{
  "num_attention_heads": 4,
  "vocab_size": 2362,
  "hidden_act": "squared_relu",
  "positions": "rope",
  "rope_theta": 71500.0,
  "rope_fraction": 1.0,
  "bias": "none",
  "init_std_qkv": 0.0442,
  "init_std_o": 0.0442,
  "learning_rate": 0.0109,
  "lr_mult_up": 1.13,
  "lr_head": 0.00732,
  "warmup_steps": 59,
  "batch_tokens": 32768,
  "train_tokens": 124900000
}
Each number is 128 + 32 x the weight over its row's rms, rounded and kept within 0 to 255. Layers, rows and columns count from 0. The size above them is the row's rms in percent of the matrix's.

# layer 10 attention query, 128x128, rms 0.234, rows 5-25,36-56,68-88,100-120, columns 64-127
size [ 89  96  91  82 103  99  78  97  83 116  98 103  85 102 108 105 111 115 118 112 102 119 110 105 120 101 101  93 103  96  92 100  92 110  87  98 116  95 103 109 107  92  72  81  82  80  89  73 100  85  83 104 107 100  97  88 106  90  97  94 103 117 111  80  77  86  72  75  78  93  75  82  84  88 119 109  92 111 102 108 109 107  98 105]
[[119 131 118  40 129 125 110 147  85 133 144 130  65 118  84 166 153 138 175  96 125 156 176  81 161 121 109 104 141 143 139 142 134 115 166 152 177  80 129 157 154  90 152 134 124 174 191  94 112 140 135 168 143 111  64 101 124 140 130 142 101 153 161 119]
 [124 115  95 134 161  83 176 166 154 168  92 120 170 133  47 110 144 174 157 121 123 110  95  89 110 118 140 148 146 178 103 188 138 102 186  53 115  86 138 116 127 127 116 105 175 152 105  94 178 114  99 138 118 155 119  66 124 111 111 135 185 152  92 155]
 [148  74 124 102 147 137  76 156 125 138 122  96  57 160 106 112 167 111 143  82 115  80 137  58 130 123 153 194  82 156 126 174 119 118 225 206 128 168 134 139 145 167 132 101 121 171  93 165 111  94 130 143 131 134 110 122 131 155 140 135 143  99 135 133]
 [145 164 100  78  78 115 125  98 127 101 167 117 102 128 183 164 161 146 135 139 187 106 170  50 130 125 111 116 164 113 160 154  85 113 142 151 191 129 150 100 151  74 142 158 141 120 114 146 130  63 164  89 107 108  34 139 109 111 133 123 132 124 160  77]
 [125 138  85 129 108 154  83 149 180 153 136  50 232  86  94 131 166 184 156 148 147 131 110  96 125 132 119  99 123 122 113 187  75  90 126  61 131  75  93 101 125  88 129 161 163 111 192  96 121 109 114 143 114 121 131 124 148 129 103 129 124 155  85 110]
 [150  78 110 149  78 154 130 139 143 133 132  94 136 109 177  45 158 149 115 137 129  76 146 132 129 108 137 109 126  61 147 187 128  79 121 138 135 136  77 123 124  93 142 163 145 140  96 174  92 127 178 119 131 116  73 135  82 157 172 158  93 105  79  72]
 [126 146 148  64 169 151 137  96  67 103 189 140  78 140 131 162 139 104 141  97 134 138  91 119  97 156 104 167  93 127 142  56  73 118 171 111 124 129 148 111 161 164 143 107 124 137 142 101 127 114  78 103  98 125  89 140 122 131 163 124 154 164 170 133]
 [181 154 141 150 107 109 130 143 128 108 140 131 101  97 107 135 117  80 184 102 151 134 143  98 147 149  75 149 118 117 138 102  91 144 120  78 131 109  84 134 107 160 172  81 110  81 187 118 124 137 119  86 100 151 143 171 143 103 141 119 161  86 116  78]
 [119 151 110  84  92 152  18 105  98 114 154 139 120 126 116 107 110 152 120 144 116 111 136 100 128 177 137 122 133 102 140 166 147  86 154 159 145 163 171 128 181  92 148 122 117 135 120 141 115 104  99 127 115  93 123 157  69 125 122 132  81 192 159  77]
 [131 166 135 156 138 119 137 155 120 178 168 132 163 162 145  77 116 155 166 107 119 105  36  97 158 147 109 163 183 149 186 175 120 121 128 129  62 163 141 101 148 167 105  63 136 167 139 144 155 140 111 104  89  99 188 101  90 129 127 176 160 172  88 145]
 [121 136 111  92  96 173 189  77 104 138 127 150 141 107 129 118 147 134  89  84 157 120 142 109  67  98 109 132 160 147  91  86 133 117 119 124 154 139 132  73 191 150 158 142 122 192 162 109 152 132  93 206 167 112  92 116 127 134 132 133 171 179 153 105]
 [139 115 134 195 117 170 181 124 134 199  99 152 140 168 131 128 118 141 139 140  90 119 153 120 154 112 121 200 130 106  86 135 141 159 140 131  70 123 122 166  68 125  65 101 121 172 145 155 158 142 206 108 191 137 162  62 146 143 114 139 173 114 128 164]
 [178 142 149 161 160 112 108 139 196 135 128 165 151 188 100  53  92  98 108  98  87 113 145 164 111 197 114 148 135 127 178  82 171 126 192 113  75 134  82 158 160 150 136 158 137 136 118 141 135 104 107 128 137 144 150 119 131  96 152 139 140 167  58 112]
 [ 76  63 107 128  76 126 135 150 125 137 174 130  93 179  97 104 145 147 114 171 109 105 120 127 149 131 107 149 131 170 162 243 147 129 123 150  98 179 138 126 148  70 145  90 133 140 156 118 114  96 117 130 134  94 124 119 120 107 155 156  64 175 123 173]
 [150  68 117 141 188 161 158 160 106 101  86 130 191 101 113  98 159 167 174 150 154 147 167 128 133 136 115 104  98 136 106 104 134  72 166 180  87 181 122 147 119 139 132 158 141 121 114 125  76  95 147 139 138 147 135 143 137 143  83 100 155 121  75 165]
 [216 139 115 168 152 108 135  72 151  92 168 145 148 139 181  97 129 121  53 135 146  76 117  73  93 150  93 159 113 159 106 187 116 117 177  91 167 140 121 113  94 104 148 167 143  85 132 145 170 153 162 149 121 132 167 120 137 124  99 130  94 108 106  83]
 [119 156 191 152 103 112  75 137 170 170 103 101 151 122 124  49  85 109 114 130 185 121 180 137 112 158 175 115 129 113 135 104 153 165 163  31 104 146 129 105  91  87  83  88  86 154 133 139  98 132 150 149 108 140 135 151 161 133 149 139  83  88 134 140]
 [192 138 196 105 196 182 125 183 129 141 114 127 156 135 107 134 121 167 148 107 149  66  95  62  99 163 114  98 140 192  67 111 111 132 187 153 116  78 123 184 145 151 119 129 205 116 104 132 107  96 120  89 120  78 103 113 149 106 123  91 111 141 112 126]
 [150 120 135  93 104 137 119 186 168 104 139 146 145 150 141 160  57 112  75 113 153 133 115 181 134 136  49 150 177  62  92 138 102  81  85  64 134 111 124  98 103 113 114 134 139 101 139 157 164 133 118 120 142 154  74 108  58  32 107 144 132 187 100  80]
 [133 138  98  76 167 106 183  94 117 144 100 168 114 158 143 109 171 141  98 146 181 170 110 117  86 177 137 110 143 173  90 126 172 103 112  70 156 171 114 120 169 161 151  69 148 165  92 112 157  96 122 128  88 137 116  92 177 117 164 139 147 146  89 103]
 [ 71 140 123 112 131 160 105 108 122 148  75 148  98 121  90  85 180 111 108  75  90 143  48 119 138 161 145 155 158 140 157 136 136 127  94 145 154 125  97 154 124 123 145 133 172  89 149 167 174 128 180 153 133 103  92 148 159 161 160 137  94 102 162 211]
 [133 117 138 133 185 148 172 106  71  80 112 150 142 116 131 169 159  69  80 103  89  88 109 153 116  75 160 130  86 110 146 155 136  89 185 169 108  91 120 194  87 118 154 129 142 135  95 182 138  79  96  72 104 113 155 162 127 124 100 105 176 127 117 140]
 [121 153 163 107 177 152  70 133 104 141 140 108 156 149  90 120 145  76 116  97 136 123 156  85 113 160 136 118 131 152  89 170 155 112 203  64 109 145 208 154 130 115 112  89 145 129 105 131 119 100 121 120 100  84 117 124 163 174 134 147 106 140 164  99]
 [ 88 126 114 192 143 126  93 131 104 136  67 123 188 152 142 111 128 132 188 111 119 106 140 117  66 101 127 161 103 154  97  96 156 163 154 141 101 137 129 114  35 112 126 161 133 153 133 121  83 199 103 122 105 158 148 143  95 132 149 128 117 146  58 219]
 [108 143 138 125 185 132 126 131 117 106  94 145 158 107  99 123 152  85 119  82 118 117  95 111  76 151 151 170 138 179 107 170 116 140 202 119 107 160 206 217  95  89 112 118 131 143 168 124 122 111  72 122  70  68  68 136 128 154 122 121 140 140 131 165]
 [123 148 165 134 136 168  67  65 139 152 145 141 110 148 118  80 125  82 177 122 114 130 136  79 150  89  95 153  69  80 131 144 129  75 148 126 172 121 129 197 135 127 173  87 166 102 127 124 152  98  95 128  96  65 167  84 116 152 126 100 107 144 119 100]
 [186 136 119  88 127  66 138 159  88 140 128 139 113 138 123 122 108 120 163 113 155 121 145 149 167 147 119 134 118 137 110  80 133 143 136 159 143 139 119 138  59 137 108 180 223  68 107  96 105 101 107 132 109 131 115 119 159 107 130 130  86 110 134 142]
 [155 177 110 181 144 140 151 122  96 110  91 183 101 126 128 109  55 104 144 140 127 117 131 113 175 117 174  97 160 144 158 114 153 120 146 107 160 131 206 137 136 127 161 135 105  76 117 124 156 131 109 169 121 132 190 154 148  96 128 118 111 182 135 110]
 [112 104 134  73 136 107 133  65  98  84 128 140 107 109 124 121 167  64  73  86 113 109  79 127  92 104  94 152 101 145  76 180 129 106 155 155 149 133 153 167 163 135 107  78 134 126 138 133 150  92 110 131  86  73  42 136 120 161 101 128  96 110 168  79]
 [123 110 165  70  86 107 122  68 177 135 101  73  86  89 134 129 136 131  62 128 105 115  84 152 111 163 132 189 131 161  68  72 109 132 114 142 115 173 109 157 156 187 136 164 117 148 121 163 114 156 140 156  94  76 159 178 131 146  73 108 115  96 118 119]
 [140 172 151  63 120 143 131 136 102 128 190 145 106 159 127 135 148  51 111 114 145 115 136  90 140 121 113 125 134 164 116 140 111  88 153  88 150 111 145 103 131  99 156  66 125 121 124 114 144  62  94  95 125  71  82  74 125 163 143 132 135 116 182  80]
 [102 121  99 114  92  51 106 116 130 175  71 121  98 125 178 114 179 163 129 118 125 143  99  91 103  95 130 154 136 199  95  94 165 167 116 154 108  77 103 137 122 119 143 172  97 157 155  78 104 179 170 123 105 131 101 101 174  97 169 130 187 111  73 176]
 [125 141 121 130 152 120  61 126 155  99 157 123 114 110 166  45 161 134 183  97 128 127 115 115 172 141 107 108  90 109 203 194  82 150 158 152 141 118 176 191 147 129 156  82  92 107 146 120 107  78 155 132  77  79 133 121 107  74  69  54 128 144 131 142]
 [119 118 112 193 174 141 132 170 146 167  98 119 164 183 120 156 116 193 150 181 110 104 121 151 146 118 173 157 129 108 109  90 102 205 135 159  75 127 160 148  80 126 111 140  95 111 105 123  76 140 157 107 151 160 154 145 152  93 126 106 138 148  63 225]
 [107 146 131 193 109 131 142 152 173 207 120 161 173 111 101 148 112 183 104 106 112 101 126 172 119 157 101 155 167 156  97 157 109  97 104  99 142 116 150 123  86 120 161 133 130  80 158 149  96 122 120 180 100 181 156  89 143  90 173 103 129 175  84 117]
 [142 157 123 151 171 127 113 156 127 138 131 191 148 107 128 130 131 164 186  52  92  99 121  98 116  99  94 132 104 152 149 119 132 134 140 181 127 138 124 116 123 106 152 143 147 152  82 147 159 130  77 121 157 189 176 117 100 118  93 148 109 186 197 133]
 [104 117 139 139 181 119 127 102  67 110 129  64  91 181 105 129 135 138 165  43 129 150 135 123 119 153 103 143 144 154 127 173 163 182 147 162 121 104 132 176 150  71  89 134 129 142 142 197 111  92 121 102  69  79 120 116  95 163 115 155 151 143 138 186]
 [ 51 164 128 132 120 118  90  89 121 174 106  55 123  59 118  83  82 182 151 153  82 110 165  92  85 151 162 107 156 162 105 166 113 129 119 148  98  97 109 120 112  45 108 135 156 128 154 124 109 126  82 101 120 158  82 101 149 148 125  77 161 139 148 151]
 [131 165  86 108 152 159 148 139 169 145 161  81 121 136 132  83 116 174 132 121  75  87 134 158 138 139 110 124 120 101  84 138 130  72 125 144 165  42 109  93 141 149 114 108 172 145 100  99 129  77 171  99 138 114  99  92 164 156 168 176  98 137 125 138]
 [130  96 139 139 103 140 118 102 151  89 152 121 131 129 145 182 115 145 133  87 124 106 128 123 115 139 136 136 138 176  85 129 183 142 143  87 128 108 142 145 107  99 151 111 130 126 179 140 144 170  87  87 108 136  91 110 138 155 106 112 139 115 121 186]
 [136 127  94  57 103 139 152  74 162 170 117  78 100 179  86 161  66 118  73 121 146 127 125 178 112 123 131 119  93 129 150 108 117 159 123 137 104 144 177  80 161  96 145  78  92  97 112 135 147 131 123 112 126 210 120 185 178 154 114 135 149  86 114 116]
 [ 99 136  88 108 111 100 116 130 194 153 163 113 175 134 125 164  76 103 120 138 110  87  46 140 140  65 115 137  83 111 165 147 105 196 101 133  82  90 127  94 126 112 156 105  24 138  89 126 139 153 142 123 134 121 108 165 157 104 118 147  69 109 197 115]
 [145 128  86 122 116 174 152 179 113 163 131 172 176  90 136 192  50  78 145 136 165 159  91  98 168 106 109 167  62 142 169 147  91 175 158 173 178 130 172  80 100 176 133 118 116 141 109 126  82 155 128 160  70  64 194 106 103 142 123 131 141 131 104 105]
 [165 146 117  76 178  97 134 169 109 156 130 142  73 113 142 140 120 117 200 110 162 192 102  64 117 166 121  53 138 136 108 158 136 158 120 152  43 139 173 118 178 124 120 119 112  95 159 125  90  89 111 157 136  53  76 166 147 153  92 138 149 143 149 135]
 [ 84 122 100 197 107 145 122 103 160 123 125 187 178 140 120 127 130 133  89 173 111  70 127 140 152 120 129 169  98 102 158 169 162  89 140 134 180  96 122 141 112  95  90 131 143 197 122 117 163 139 134 101  83 187 179 139  68 110 145  99 115 141 116 144]
 [ 95 145 135 130 142 125 118 126  91 148 112 150 107 160 212 151 143 117 182 106 126 162  83  47 143 163  70  93 159 124 169 146 145 129 153 159 128 117 160 119 197 152  56 147 143 122 172  77 108  74 140 136 103  84 115 183 161 133 121 108 139 157 118 170]
 [129 114 100 120 146 133 103 109 117 139 131 146 108 127 131 185 127 115 152 162 145 149 114  38 149 131 119 144 143 108 104 142 108 106 150 122  86  98 122  78 137 139 148  73 161  79 125 126  95  13 100 153 104 113 127 140 123 150 117 135  80 187 172 134]
 [176 138 165 138 148 104 141 146 166 137 131 116 128 164 177 196 139 124 139 109 138 134 118 141 134 131 126  54 132 199 201 111 171 136 161 135 154 132  91 144 163 107  96 139 163 141  96 114 164 140 135 154 151 117 125 120 142 109 151 122  96  91 122 147]
 [124 127  88 175  79 127 176 142 105  93 126 151 105  74 122 108 170 118 155 142  91 146 188 150 182 148 125 100 132 112 166  85 117 125 122 152 122 111 141 118 145 169 121 147 143 161 134 122 104 157 100 169 189 196 184 165 118 130 127 108 172 206 124 113]
 [139 130 149  65 134 131 111 145 117 161 120 129 100 122 138 149 119 116 124 149 134 129  81  72 124  89 146  91 121 109 145 130 123  75 133 131 117 138 109 103 134 157  84 121 109  84 179 152 128  60  84 113  68  52 100 135 159 154 124  91  93 132 181 120]
 [127 114 168  95  90 134  77 133 115  59 115 128  87 112 150 146 105 174 148 160 111  89  87 160 104 121 111  85 147 101  81 143  99  96 116 116 133 121 167 137 169 173 104 171 130  58 151 130 141 148  68 128  55  73 148 118 165 130 130 162  84 139 106 110]
 [114 146 110  80 106 168 133 159  68 137 147 110 108 116 154 145 150 130 160 112 199 145 105   5 139 101 124 118 110 102  68  86 137 136 144 118  92 128 138  70 154 124  93 116 107 102 194  77  87  84 126 126 116  83  90  99 126 118 156 149  92 122 179 126]
 [170 145 164  98 126 179 119 173  97 138 140 196  90 196 168  74 165 136  90 100 118 124 178 116 125 118 172 159 134 123  89 152 105 176 200 160 128 104 123 118 150 138  80 168 174 100 122 123 137 130 137 133 110  86 138 164 155 106 131 123 159 176  71 142]
 [ 86 121 122 110 153  35  88 138 149  97 156  90 137  86 155  51 160 144 134  83 188 158 129 105 139 168  86  83 136 131 143 105 150  86 163  95 132 136 130  85 154 126  89 154 138 134 172 128 144 114  98 164 120  69 119 163 103 112 172 171  90 118 184 161]
 [122 115  73 150 145 135 167 140  99 147 137 119 107 158 119 121 137 135 115 144 134 105  98 146 167 116 104 109 143 111  91 221 126 149 162 160  84 125 156 149  72 105  45 128 103 169 159 169 102 141 127  82 169  99 116 127 115  99 136 122 147 126 115 122]
 [ 99 134  94 139 116 103 180 214 174 109 159 148 152 107 135 112 187 127 162 126 173 139  93 118 169 125 145 114 112 106 118 119  89  78 174 102 153  53 153 170 173 159  51  78  90 135 159 107  97 186 123 110 137 182 123 170 157 193 158 148  95 157 113 140]
 [109 137 114 147 198 134 113 170 130  99 127 124 161 166 133 140  60  72 117 137 129  93 131  65 111 147  63 103  95 139  99 173 138 164 127 120  83 160 103 129 109 102 120 127  88  98  82 150 136 140 116 150 124 118 126 129 129 111 141 129 144 141 168 149]
 [105 118 138  84 121 126 135 104 127 133 136 102 112 136  82 125 162 179 152 114 152 149 102 140 137  89 109 118 108 156 134 199 134 177 123 149 178 124  96 115 150  61 168  68 158 141 121 112 169 114 116 115 117 129 189  77 192 169 151 159  80 192  92 119]
 [107 168 158 162 116 130 105 118 159 111  53 135 152  91  69 134 133 167 116 136 113  48 154 110 119 115  91 124 161 139 160 105 139  98 111  98 157 125 128  59 136 148 178 125 163 116 161  99 109 151 132 157 150 210 109 124 158 102 142  91  59 112 136 109]
 [136 151 158 127  64 127 191 181 137 129 132 160 204 166 129 120 164 205 155 150 145 133  93 133 160 116 165  56 139 123 132 162 129 134 166 104 115 103 114 128 136 163 144 122 136 130  89  90 135 156 180 164 169  80  99  75 139 117 157 156 127 208 150 107]
 [134  74 133 114 106 158 124 199  82  97  93  80 135 143  95 134 103  83 115 141 174  81 106  33 102 163 113 142  94 196 134 165 128 172 166 117 104 100 122 175 182 161 156 142 155 197 129 123  83 105 157 102 116 138  81 118 150 179  72 117 183 129 137 104]
 [102 131  85 113 132 180 106 127 160 140 168  96 152  63 113 114 102  93 109 128 137 114 106 179 150 102 151 144 156  63 147 143 101 129  62  75 109 121 160 102 103 132 153 110  75 126 110 105 119 167  97 138 192 208 125  91 165 128  96 118 164 172 156 101]
 [133 128 167 165  82 139 110 102 142 107 130 105 133 133  77 117 185 157 108  76 117 110 114 155 167 143 117 177 160 138  98 105 106 109 157 148 117  62 101 182  97 142 150  84 105 197 117 111 131 126 161 119 100 147 183 155 162 168 137  79 104 150 103 132]
 [100  97 138 111 122 194 195 150 134 136 105 134 166  96 143 168 126 138 200 159 138  77 128 149 119 104 143 185 133  65 136 122  92  69 141 149 105 154 131 174 146 124 132 156  91 210  98 156 125 113 116 126 126  94  71  93 113 174 126 140 148 131 120 139]
 [114 131 161 109 173 123 130 122 171 127 140  72 151 137 121 125 143 104 159 105  94 180 170 133  57 148 121  91 135 141  98  67 137 100 137  60 145 148 122 141 101 104  88 106  45 192 136  81 181  77 192 136 110 141 118 171 221 131 123 116 148 145 177 155]
 [150 106 117  93 155 185 173 121 121 151  30 158 119  87 117  95  96 148 180 161 147  89 141 109 115 115 107 146 116 128 142 167 122 141 142 174 177 126 167 145 116 151 173 112 131 177  86 173 139 153 109  98 105 164 164  71 125 174 128 156 107 112 147 105]
 [100  58 127 112  67 139 162 132 171 175  85  95 147  73  61 104 118  58 119 150  87 166 143 173  89 160 120 115 133 198 133 108  65  74 190 120 135 171 133 113 168 138 120 156 114 140 100 174 157 128 121 153 138 110 133  96 144 143 118  98 136 162 138 139]
 [ 73 131 182 170  75 173 106 127 122 149 147  91 123  86 115 142 195  73 168  85  99 134 112 144  89 175 102 125 127 107 155  83 126 106 129 127 102 176 123 153 157  87 126 125 128 162 146 127 104  79 214 176  84 187 124 150 173 112 121 123 134 170 169 154]
 [144 111 168  87 172 151  78 175 111 122 126  93 186 156 119 120 106 172 144 100 149 159  73 133 150 188  75 114 116 152 132 176 141 122  70  94 112 107  90  70 137 100 112 147 105 131 155 134 140 129 159 144 170 155 128 111 100 137 137 109  76 164 157 164]
 [150  90 167 138 117 135 162 140 126 122 126 126 162 117 120  79 153 113  97  73 126 145 116 177 129 125 144  45 125 125 200 120 168 197 158 155 102 138 159  88 126 100 138 152 114  89 128 143 128 146 147 156 152 119 138 140 160  74  44 106 128  98 198 186]
 [136 172 168 173 106 151  91 105 130  92 177  97 141 130 118 157 175 128  88 120 116 126 119 161 116  91  74 148 110 124 126  81  89 105 112 115 172 132 164 167  84 129 162  90 156  96 144 122 173 164 133 130  80 153 120 178 157 105 144  91 207 175 155 103]
 [129 160 185 142  97 119  83  98 135 128 129  75 124  86  88 168 137 108  42 121 107 115 141 141 141 160  93  78 102 160 128 116 153  86 102 168 153 140 117  98 129 165 103 154  86  95 128 130 185  97 103 120  50 147  98 140 128 136 117  77 158 144 138 133]
 [119 172 141 111  77 153 119  91 146 145 149  96 167 146 132 100 200  94 147 108 124  74 165 165  88 154  72 130 184 156 128  67  79 123 113 137 144 184  66 159 156 132 107 142 184 158 164 119 132 126 150 158  78 143 108 151 126 152 215 106 174 141 110  99]
 [117 111 101 112 133 170 102 120 136 115  99 116 144 103 145 149 126 133 138 155  92 154 145 153 187 133 129  84 125 138 122 123  91 187 151 140  47 149 156 145 163 116  72 151 178 143 176 120 118 156 142 190 102 120 131  96 148 167 106 162 116 131 121 161]
 [152 105 135 145  72 125 157 142 111  96 107  97 182  91 182 108 151  95 107 132 139  46 131 151 100 111 111 100 122 137 181 129 128  97 129  63 158 135  81  86 130 163  85 152 136 133 140 104 156 187 171 121 113 139 153 145  91 128 165  61 166 153 126  76]
 [181  51 155 174 106 183 163 106 108 170 116 119 164  91 130 157 152 148 135 139 137  96  73 116 135  84 157 171 119  76 168 128 156 171 129 148  91  85 108 152 105 121  37 135 120 123 125 138 144 119 149 141 124 146  81  63  76 142 163 121 142 161 164 136]
 [116 163 107  93  93  90 158 123  87 139  93  94 156 198 151 155 171 113  87 191 102 113 175 138 120 141 140 136 110 117 135  94  74 167 102 156 158  47 141 117 116 118 100  98 137 147 148 148 115 202 169  54 109 110 168 123  92 119 149  94 117 120 118 111]
 [143 184 166 186 157 147  99 117 133 150 168 155 110  79 151 101  95 160  87 147 159  98 117  88 117 168 136  86 188 135 135 127 153  59 121 144 134 121 194 175  92 103 241 187 180  69  93 133 142 143 152 158 101 152 103 122  55 100 113 140 119 145 117 152]
 [107 121 225 160 101 122 159 139 135 116 143 116 165 165 124 133 132 122 125 104 135 157 132 101 158 139 117 164  81 117 120 160 147  76 123  95 190 196 116  74 183 160 147 154 118 115 170 119 173 130 139 166 179  82 232 142  62 159 172 144  94 124  92 146]
 [188 160 113 112  61 138 123 121 112 155 188  95 176 161  96  85 119 188 146 112 116  75 143 157 115 142 140 123 105 154 174 141 153 144 174 155 161 149 101 127 125 131 175 153 125 161 168 127 133 143  95 128 109 108 136 170 121 135 135  87 103 156 149  56]
 [137 141 150 191 174 119 143 110 112 114 180 117 189 156 101 129  82 129  30 101 120  73 119 139 119 130 103  85 125 154 138 136 103 129 147  92 152  84 173  89 138 101 212 182 129 135  90 134 149 145 174 185  84 120 128 126  47 118  94 148 114  92 128 129]
 [148 202 145 128  69 132 121 150 108 101  93 124  86  96 154 155 162 137 164  93 181  92  74  84 124 149  94 133 138 169 104 133 146 182 219 141 118  89 113 187 121 132 198  94 129 177 210 128 158 156 137 130 123 112 126 100 156 115 108  69 128  91  93 146]
 [120 140 186 100 117 176 117  93 104 101 125  95 167 177 115 165 156  78  62 152 103 121  93 187 141 115 109 180  92 136 181 122 117 151 144  61 117  99 163  73 121 114 126  80 132  97 146 151 161 171 170 138 175 153 143 145 169 119 164 141 132 135 146 156]
 [ 92 116 145 105 127  69 142 178 160 110 119  85 107 197 140 125 148 109 132 172 142 139 130 116 162 183 132 120 151 154  95 103 132 117 145 184  73 141 131 137 177 116  93  49  60 157 183 134 108 130 144 128  97 103 198 153 168 181 115 131 168 110  94  91]]
# layer 10 attention key, 32x128, rms 0.234, rows 4-24, columns 64-127
size [ 80  97  96  94  91  91  91  87 108  84 102 107 117 115 105 100 104 113 107 107  96]
[[ 65  42 114 146 161 117 116 141 144 135  98 114  73 107 185 107 148 157  91 104 126 151  97 128 204 142 116 167 162 131 162  73 121 174  87  68 169 198 117 148 119 157 146 126 124 102 117 145 147  86 140 152 107  94 149 119 109  89  65 104 160 143 144 117]
 [ 94 176 113 107 149 159 118 163 157  73 182 127 111  72  92  86 106 104 144 103 119 127 137 114 140 107 107 129 164 164 108  96 120 107 158  80  65 129 129 125 129  66 156  57 102 144 131 100 100 128 105 144 125 130 101 183 154  95 149 160 100 127 157  89]
 [123 126 166 118 157 148 147 122 105 128 132 120 104 182 106 115 115 181  95 111 124  68 155 138 117 132 160 131 150  94 160 173 125 150 149 170 145 130  88 173 118 115  84 148 155 177 178 180 142 121  95 137 156 133 172 105  89 100 120 121 191 113 104 129]
 [154 156 123 136  87 171  89 136  92  94 174 133  98  81 124 115 106  72 129 136 134  99 132 120 123 125 134 113 184 131  60 142 169  83 201  90 118  45 147 127 112 122 165 123  93 173 121 122 140 180  74 134 131 139 158 147 122 144 114 171 151  98 100  61]
 [175 203 142 121 144 198 120 153 136  95 163 100 137  54 143 105 132  93  88 126 104 146 128 128 123 116 136  90 171 153  97 107 116 118 126  73 143  71 157 108 124  92 166  85 132 154 141  73  98  97 135 156 120 113  75 121 192 126 151 145  87 113 166  95]
 [165  67 162 142 122 200  65 166 128 109 110 140 172 165 138 160 101 121 132 167 114  55 137 137 190 182 107 132 142 126 153 161 157  80 167 113  79 137  79 139 135  96 140 153 114 187 115 123 180 131 163 122  95 162 120 104 121 122 114 126 177 158 137 151]
 [164 144  77 137 101 145  90 143  89 146  98 114 122 152  92 114  74 139  94 112 106 112 183 137 131 130 139 126 152  76  78  66 135 123 125  84 104 138 136  53 123 115 197 166  77 147 135 117  85 161 179 101  89 110  90 173 117 155 123 120 125 142  82  65]
 [ 81 170 117 123 165 110 123 122 103 149 232 144  86  91  70  74 125  71 152 127  92 147 121 133 134 117 143  75 156 154 133  98  98  92 147 104  80  67 187 130 118 122 177  73  92 118  97  94 134 141  67 164 111 155 104 149 174  98 125 102 111  59 140 141]
 [120 180 174 114  66 163 176 137 146 105 118 136 105  70 140 140  93  82 134 127 121 102 128 158 124 107 122 130 113 155 142 149 134  70  69 123 134  48 137  81 127 101 122  75 172 101  96 100 179 169  78 133 105  97 148 160 147 177 140 106 109 150 168  71]
 [137 154  94  94 106 156  81 152 134 103 166 110 113  39 108 108 123  90 164 165 131 131  93 158 109 159 146  75 142 176  83 105 135 103 152 117 138 151 176 118 155 114 193 128  83 149  77  86 153 140 126 171  79 126  74 165 115 151 142 156  81 126 127 105]
 [170 130 154  79 153 158  87 153  95 120  58 217 136 172 158 163 148 121 155 167 127 106 112 128 178 123 154 170 144  80 159  98 139  91 120  70  84 131 139 123  97 128 157 136 160 166 133 121 163 113 139 107 128  60 143 124 145 109 103 174 140 135 105 142]
 [148 164  77 126 140 156 192 147 140 121 172 151 151  88 114  89 135  95  73 132 103 152 141  95  81  94 146 112 175  83  60 141 103 107 144  80 122  71 136  74 117 129 159  84 103 117 114 120 102 122  75 119 162 102 132 114 171 101  87  93 139  89 154  68]
 [120  49 107 145 140  68 179 113 145 113  94 112 147 171  98 111 131 150  97 127 144 114 119  95  97 139 123 112 100 172 101 149 187 182 160 106  95 189 112 201 152 152  72 153  65 148 128 140 129 140 139 104 152 172 185  94 106 162  99 169 142 110 135 161]
 [147 169 131 150 136 139  89  88  94  60 142 134 140 153 122 150 116 143 129 104 142 156 158 126 137  59 108 148 140  46 151 125 142 102 125 177 133  94 143  97  90  95 123 122 128 106 104 110 137 212 140  48 136  70  82 144 111 112 156 113 131 135 156 103]
 [146 136 146 111 186  77 139 153 128 122 118 123 152 124  86  91 117 166 165 122 126 143 120 132  37 194 116 118 178 191 135 141 156 144 152 130 115 129 132 132  94 124  76 155 166 155 115 134 103 118 129 172 151 108 107 104 109 150 193 154 108 137 117 166]
 [161 128 103 135 154 125 133 152 139 145 133  84 182 183 155 133 127 124 123 138 157  98 124  83 134 143 101  83  94 153  91 181  92  72 113 145 147 124  80 143 148 126 148 175 139  78 133 173 126 205  87 124 122 121 125  90  60 146 105  94 150 165 129 124]
 [170 106 138 216  82 115 127  91  90 124 143 143 190 130  82  90 144 151  81 148 121  89 116 162 125 162 122 135 100 157 137 129 140 142 146 159 210 114 131  79 154  79 145 147 125 144 180  76  95 110 158 137  96 161 119 130  82 152 125 111 119  90 106 148]
 [175  75 157 160  91 164 117 141 132 155 138  88 112 189 140 102 127 147 119 140 153 111 135 134 120 130 154 166 146 160 169 138 115 156  72 143 141 127 221 152 128 125  94 142 157 149 100 128 115 101 108 127 130 113 124 117  23 151 138  86 148 126 170 113]
 [102  94 138 197 137 151 104 134 130 149  85  76 121  98 142 139 117 116 135 114 149 116 123 110  81 140  79 120 129 165  96 191  90 134 202 168 149 179  81 155 149 165 126  55 168 170 108 152 141 136 112 132 164  84  93  77  92 145 110  93 126 143 105 175]
 [ 89 121 167  96  85 143  64 135 142 153 134 167 145 141  97 133 106  79 103 157 129 118 153 133 139 175 100 111 156 159 163 134  78 166 129 125 126 126 111  48  95 107 106  91 105 115 120  85 147 124  98 109 113 182 174 101 107 126  94 103 112 151 140  94]
 [ 99 135 102 108  81 157 141 118 150 114 143 148  77 169 150 102 165 134 192  90 187 163 167 109 120 108 120 166 205 111 133 140 139 131 129 139 127  93 141 173 105 127 106  86 183 136 118 119 127 133 165 115 112  96 113  82 138  95  56 137 148  87 153 160]]